Part of a small language model's weights: vocabulary 8192, LayerNorm before each block.
Each number is 200 + 40 x the weight over its row's rms, rounded and kept within 0 to 999. Layers, rows and columns count from 0. The size before them is the row's rms in percent of the matrix's.

# layer 3 MLP up, 1792x448, rms 0.051, rows 1345-1373, columns 0-55
115,137,160,147,198,230,257,229,175,222,215,185,201,224,226,180,221,146,194,216,235,155,144,208,183,177,144,177,233,218,193,244,214,239,212,110,186,166,243,178,195,241,176,204,184,196,149,263,221,177,194,229,218,234,190,231,223
084,229,168,180,184,243,195,208,227,203,268,151,236,183,201,201,236,271,167,239,223,129,234,216,154,242,242,121,120,190,206,156,227,199,179,255,206,213,235,264,181,162,73,182,165,218,189,179,198,250,186,205,178,283,123,176,213
106,151,97,235,214,218,242,246,244,240,200,187,247,94,139,174,227,181,234,256,230,245,192,285,220,198,145,167,192,218,184,254,260,165,139,134,157,237,312,227,196,230,208,116,219,187,234,188,189,234,137,181,169,187,178,173,214
103,221,159,134,205,196,226,242,228,261,223,209,245,189,114,201,148,222,166,210,225,131,197,263,235,197,205,208,210,186,162,170,237,232,121,210,182,163,234,263,249,236,170,204,194,231,183,212,242,132,189,298,167,188,147,253,280
117,203,201,217,285,210,235,247,173,249,188,182,265,202,217,226,224,265,155,236,256,230,182,212,183,179,89,192,209,181,230,185,211,241,124,197,115,158,184,229,187,210,202,210,121,235,162,160,236,214,227,196,221,242,155,174,211
123,259,145,179,176,204,256,203,240,187,209,176,187,177,301,189,194,187,192,230,239,210,122,138,177,239,185,171,153,189,197,221,225,185,154,147,138,182,257,271,174,216,197,139,160,167,195,173,208,229,227,222,200,192,209,170,183
090,202,250,139,197,148,119,208,208,231,148,245,258,194,144,215,221,178,136,291,219,252,155,165,135,190,253,182,194,274,157,207,282,195,186,119,181,188,220,245,171,190,174,197,193,195,223,198,182,180,162,250,169,195,174,216,242
094,188,257,245,256,213,157,232,209,202,224,211,236,300,281,206,85,200,129,196,215,226,245,170,181,123,202,166,225,183,157,253,175,278,212,185,192,252,249,184,137,243,251,202,210,212,119,161,227,183,182,322,179,236,188,164,231
102,201,170,248,205,189,140,188,260,266,299,229,205,153,199,219,264,180,107,222,153,238,195,205,194,182,243,152,165,251,166,188,168,266,202,251,219,207,212,213,206,193,216,217,227,194,186,158,202,224,215,149,185,197,193,162,187
091,173,232,176,216,193,224,250,225,145,173,155,220,143,185,230,125,170,204,143,269,202,130,176,173,196,219,183,200,221,216,208,236,195,171,135,228,235,180,165,112,203,191,221,203,194,178,196,158,184,182,301,226,189,184,153,193
094,223,171,133,212,182,187,185,168,147,124,213,219,254,136,229,161,203,160,218,236,215,212,186,221,196,223,157,176,169,156,219,222,261,197,212,210,211,293,208,208,132,159,240,240,208,164,201,185,198,182,281,204,285,141,193,213
074,206,255,200,194,114,184,250,202,189,207,220,234,152,213,167,192,216,131,222,220,224,190,201,135,176,220,175,213,259,159,195,247,214,170,194,141,186,245,219,142,182,221,177,192,213,246,192,201,171,182,269,158,222,142,177,274
119,231,213,163,225,176,222,237,215,216,155,169,211,171,206,200,181,186,205,212,232,205,212,149,181,169,187,260,238,169,180,151,300,182,152,106,184,229,171,235,116,173,128,188,267,228,179,171,158,174,214,277,281,241,212,247,242
095,189,218,234,171,224,116,269,228,217,116,238,268,182,217,198,155,176,193,233,204,178,250,240,236,264,225,177,203,207,130,189,232,166,224,202,264,262,151,213,105,138,244,123,230,268,183,202,218,218,178,224,187,287,164,167,256
074,55,206,225,162,179,253,263,230,170,131,226,222,280,212,173,182,181,227,247,140,211,291,242,181,171,183,209,212,186,138,138,103,195,165,169,188,199,235,220,168,153,249,180,209,259,273,279,258,183,322,191,164,265,195,212,221
089,129,219,229,216,173,204,297,219,175,138,208,242,231,95,183,162,261,101,156,252,250,152,182,195,148,204,171,256,212,232,191,308,223,180,185,190,233,199,228,209,225,193,174,206,244,206,202,238,241,190,227,184,231,196,226,251
100,188,167,69,221,215,233,207,180,173,102,103,282,173,215,228,183,208,134,162,240,217,120,207,218,207,242,270,165,236,278,223,219,224,195,180,185,224,230,251,167,197,222,279,156,215,166,136,228,219,237,202,199,235,153,273,151
091,149,203,156,198,191,271,213,246,197,204,159,292,206,189,177,234,259,170,173,276,199,167,223,217,189,222,143,148,197,208,231,239,231,178,162,145,207,178,208,182,274,161,168,228,224,175,190,192,235,227,230,197,223,148,207,248
106,157,267,203,206,204,197,155,171,125,139,181,199,203,185,195,148,113,153,214,277,213,159,261,214,140,222,269,167,204,229,262,289,183,196,188,167,178,130,173,147,198,221,194,97,211,181,164,200,258,242,229,231,160,187,180,209
121,188,199,152,221,174,227,225,275,204,229,193,226,156,234,219,225,205,207,227,217,218,207,168,238,190,192,131,187,274,196,185,253,259,154,220,233,210,251,216,241,191,197,170,164,187,173,195,192,117,162,236,201,179,166,180,159
110,186,261,190,210,159,161,183,208,257,117,213,191,213,200,187,223,176,174,180,234,265,221,195,153,136,215,177,227,163,176,265,212,267,166,144,242,219,127,144,230,285,187,134,146,248,178,184,211,178,217,196,183,230,157,220,233
094,192,166,242,222,179,250,262,232,145,140,199,233,181,213,180,186,213,151,186,248,176,206,204,180,139,241,200,270,206,209,248,227,193,133,122,181,239,221,181,98,236,266,252,210,205,226,189,192,209,257,235,256,232,158,238,265
099,302,245,194,229,189,239,249,217,243,181,141,222,154,159,200,204,172,165,246,229,209,170,176,225,205,173,169,226,236,246,210,129,221,207,219,160,246,225,202,267,279,146,149,152,220,203,178,203,178,217,192,183,187,136,183,184
112,244,239,261,182,181,208,196,227,241,251,201,196,121,234,203,217,225,172,240,127,114,146,158,214,237,134,140,136,161,226,195,229,214,177,201,226,251,266,218,200,254,205,221,281,217,194,227,204,166,211,214,123,258,166,210,181
083,196,226,257,189,159,195,235,195,236,153,137,245,149,206,222,178,232,106,232,204,252,123,210,182,183,143,194,206,252,232,211,196,270,207,169,185,195,239,194,248,223,232,164,147,161,224,188,210,166,140,257,158,173,193,191,256
095,182,227,153,156,126,202,216,213,219,149,148,133,238,138,186,170,246,185,200,183,180,194,155,128,168,247,167,212,174,163,182,159,170,203,281,159,216,265,124,210,149,241,199,158,223,237,164,221,173,284,211,178,237,134,213,222
092,174,207,225,201,159,154,240,148,194,214,172,284,251,153,161,164,193,146,188,250,203,217,181,186,215,227,155,203,161,181,225,289,190,186,209,184,165,221,210,209,219,204,167,181,171,202,110,218,191,175,225,97,294,185,148,259
105,212,202,195,198,209,189,237,242,130,196,148,245,210,135,217,198,144,83,206,217,185,202,228,180,171,248,177,234,190,207,210,221,232,124,198,207,234,146,272,140,172,173,179,169,191,187,208,221,209,184,241,258,228,180,162,242
114,227,198,190,162,219,107,223,164,256,205,225,238,232,84,206,197,190,196,191,265,211,231,177,202,157,145,152,270,271,242,191,263,184,162,189,194,166,143,294,238,157,148,150,206,193,258,191,160,205,167,254,160,152,202,206,238
# layer 3 MLP down (transposed), 1792x448, rms 0.0379, rows 1345-1373, columns 0-55
117,279,261,197,199,168,177,154,196,216,214,218,196,218,190,184,193,233,211,81,192,181,223,238,156,171,154,127,288,181,205,253,247,84,127,135,244,175,245,236,227,196,165,259,201,182,152,189,198,203,242,147,164,239,208,130,123
082,211,181,278,206,203,243,175,250,233,208,117,283,190,219,194,191,186,227,179,193,297,209,233,206,253,212,177,247,117,187,179,207,214,182,178,168,271,172,191,172,199,203,208,240,176,137,195,217,176,196,173,159,170,211,136,204
113,147,157,212,236,233,250,188,219,155,208,227,181,217,178,213,225,315,214,144,168,211,209,237,226,189,239,189,273,164,208,208,210,166,199,126,157,216,262,224,200,94,249,175,166,187,204,251,251,176,200,208,213,243,143,226,114
119,189,213,215,259,150,143,215,255,238,206,189,209,186,253,214,223,194,192,172,207,189,172,241,174,213,267,152,239,223,198,201,222,154,148,198,222,137,265,248,189,173,92,157,243,186,173,248,217,186,142,212,183,177,164,188,219
099,217,126,280,202,293,189,242,304,192,170,174,217,122,182,214,220,204,181,228,229,233,241,223,272,178,270,195,205,201,213,301,273,269,205,188,198,224,273,269,109,203,176,190,185,210,201,193,216,240,218,155,168,207,237,91,211
125,204,249,240,164,153,137,188,194,216,220,281,158,215,143,116,184,215,165,180,108,223,242,150,179,203,201,282,123,203,217,151,162,171,154,116,264,217,180,217,185,231,172,213,252,226,204,198,214,197,161,105,189,190,241,216,207
094,255,215,260,175,69,235,235,260,238,205,181,243,259,227,212,202,217,164,285,230,130,139,163,141,177,189,196,153,207,178,188,228,162,164,103,155,154,219,256,175,191,133,257,222,217,239,198,173,203,261,242,165,191,188,175,239
085,234,177,219,187,174,163,213,157,198,252,185,240,262,167,182,238,133,198,149,294,167,114,171,226,206,174,220,178,227,228,179,228,132,196,160,237,196,107,185,144,182,241,203,212,220,218,148,173,207,186,142,145,220,209,202,174
089,160,256,162,183,234,235,155,326,163,232,237,164,249,210,240,179,195,231,275,175,200,219,218,197,235,214,133,188,202,213,130,255,249,184,204,235,169,214,179,167,268,250,225,257,206,242,200,208,201,228,181,124,236,273,113,175
084,210,176,232,186,253,144,223,175,176,198,259,246,276,279,121,244,216,270,224,144,182,191,237,222,172,233,172,184,157,168,237,160,222,276,196,204,183,193,237,255,152,218,258,141,213,258,186,222,257,189,154,190,231,215,211,288
101,237,156,171,156,237,211,197,175,214,171,211,218,189,207,229,203,131,131,181,186,177,181,155,256,164,148,134,157,183,183,156,149,262,286,171,187,233,224,164,259,305,246,217,193,191,170,221,125,210,128,216,183,235,174,169,267
068,160,227,234,173,121,233,217,209,185,217,176,220,199,207,232,229,243,156,225,208,151,167,189,140,212,229,189,156,225,171,188,247,196,160,112,168,220,215,227,194,256,226,203,251,186,238,222,150,201,173,230,178,246,173,202,232
128,176,165,191,151,201,257,192,206,256,249,175,162,165,171,212,216,182,256,206,236,206,154,294,171,177,261,227,175,188,210,163,241,237,178,269,229,249,225,252,238,168,156,154,208,267,207,238,222,178,182,224,235,192,218,158,188
086,239,171,159,207,224,183,202,198,248,212,281,167,233,235,234,179,209,244,216,201,220,237,164,188,169,158,259,124,134,226,184,189,154,201,198,248,208,205,203,215,195,226,210,172,225,198,187,199,183,240,185,178,197,159,209,222
085,282,309,194,179,156,123,247,242,197,218,141,249,220,181,223,232,138,238,219,165,190,202,182,222,286,198,215,193,216,219,183,212,160,238,146,230,275,157,178,157,206,167,259,269,210,121,178,192,170,120,256,181,141,132,145,204
113,137,246,243,142,202,222,190,215,237,244,178,199,211,250,216,245,245,169,191,162,163,181,182,144,188,218,120,179,174,192,109,172,132,265,153,248,202,208,223,143,235,247,216,278,187,285,78,128,239,242,251,201,248,189,206,223
095,246,193,166,205,171,258,188,157,166,156,139,142,183,260,219,253,197,209,186,173,148,174,200,193,219,217,217,146,155,258,248,197,255,162,160,256,198,196,151,183,246,180,221,200,221,201,224,237,211,204,225,249,217,205,182,223
096,151,204,236,106,158,149,196,143,202,232,148,176,177,180,194,257,206,167,196,253,196,119,244,254,149,259,201,194,158,159,225,249,263,207,211,167,176,231,181,176,281,187,253,273,173,210,134,194,201,219,258,208,256,215,247,204
099,150,179,216,261,222,244,267,214,191,156,221,244,191,230,195,193,212,184,218,107,228,287,238,136,163,232,205,186,238,89,234,156,173,157,133,178,149,189,190,183,203,220,240,227,148,210,305,154,184,254,241,165,207,174,168,181
129,169,168,84,217,124,223,196,182,183,254,254,142,140,161,247,217,166,269,238,166,208,158,173,267,150,189,227,201,233,208,194,247,182,211,165,201,232,111,127,225,153,248,210,152,202,177,259,206,251,192,181,221,171,228,161,196
107,186,166,179,181,222,220,163,164,194,210,173,205,165,260,191,228,137,132,193,150,153,179,193,209,252,266,228,166,154,132,203,179,231,159,192,232,185,156,194,193,239,205,166,156,261,222,225,183,246,191,166,200,213,157,198,186
076,109,272,254,119,137,153,224,236,149,204,191,213,158,197,198,203,244,159,247,217,151,224,213,176,134,287,212,190,199,212,203,293,164,171,143,169,244,168,240,165,278,197,204,206,166,215,197,163,236,189,316,205,170,165,242,188
109,244,175,151,184,243,304,107,188,170,159,233,225,251,235,199,220,158,201,243,267,168,186,181,210,211,152,242,279,199,242,191,189,161,154,174,163,177,171,194,260,261,215,175,176,210,195,253,186,217,256,154,223,250,151,227,172
096,158,139,211,244,226,184,172,124,225,230,201,179,295,211,250,155,218,196,217,169,211,268,175,116,212,218,242,208,228,260,210,198,173,184,131,180,213,201,245,133,215,205,232,156,195,125,147,150,191,264,201,155,242,120,247,185
084,146,263,269,144,141,207,223,231,232,176,138,245,222,239,192,202,238,185,199,223,216,176,161,162,145,202,172,171,176,144,186,168,269,197,134,247,147,222,248,189,213,217,234,245,187,251,153,175,224,138,224,161,221,201,241,254
084,177,209,230,151,257,220,191,210,167,209,180,179,193,324,178,236,174,176,211,213,193,238,243,187,224,166,169,98,171,194,270,297,255,254,194,194,217,230,204,180,151,197,193,201,125,211,162,207,212,232,168,148,136,145,210,147
113,169,238,213,182,179,139,209,267,181,195,161,224,155,208,294,205,268,199,170,205,226,167,218,179,273,256,194,133,246,101,151,274,217,151,151,202,202,195,245,259,192,207,213,252,179,235,134,164,174,187,239,171,210,178,172,196
116,300,165,265,225,228,166,169,173,238,200,192,146,211,169,215,210,191,212,207,185,269,253,171,200,232,294,203,156,140,216,116,213,183,124,230,232,242,225,222,160,212,158,128,240,231,207,139,157,249,233,207,236,281,212,164,164
142,140,186,145,195,229,207,217,217,248,210,153,237,162,221,207,219,190,232,118,192,178,191,203,221,195,254,246,186,139,192,176,183,204,194,131,201,263,231,160,236,253,210,191,227,201,166,263,162,193,133,157,180,191,166,183,148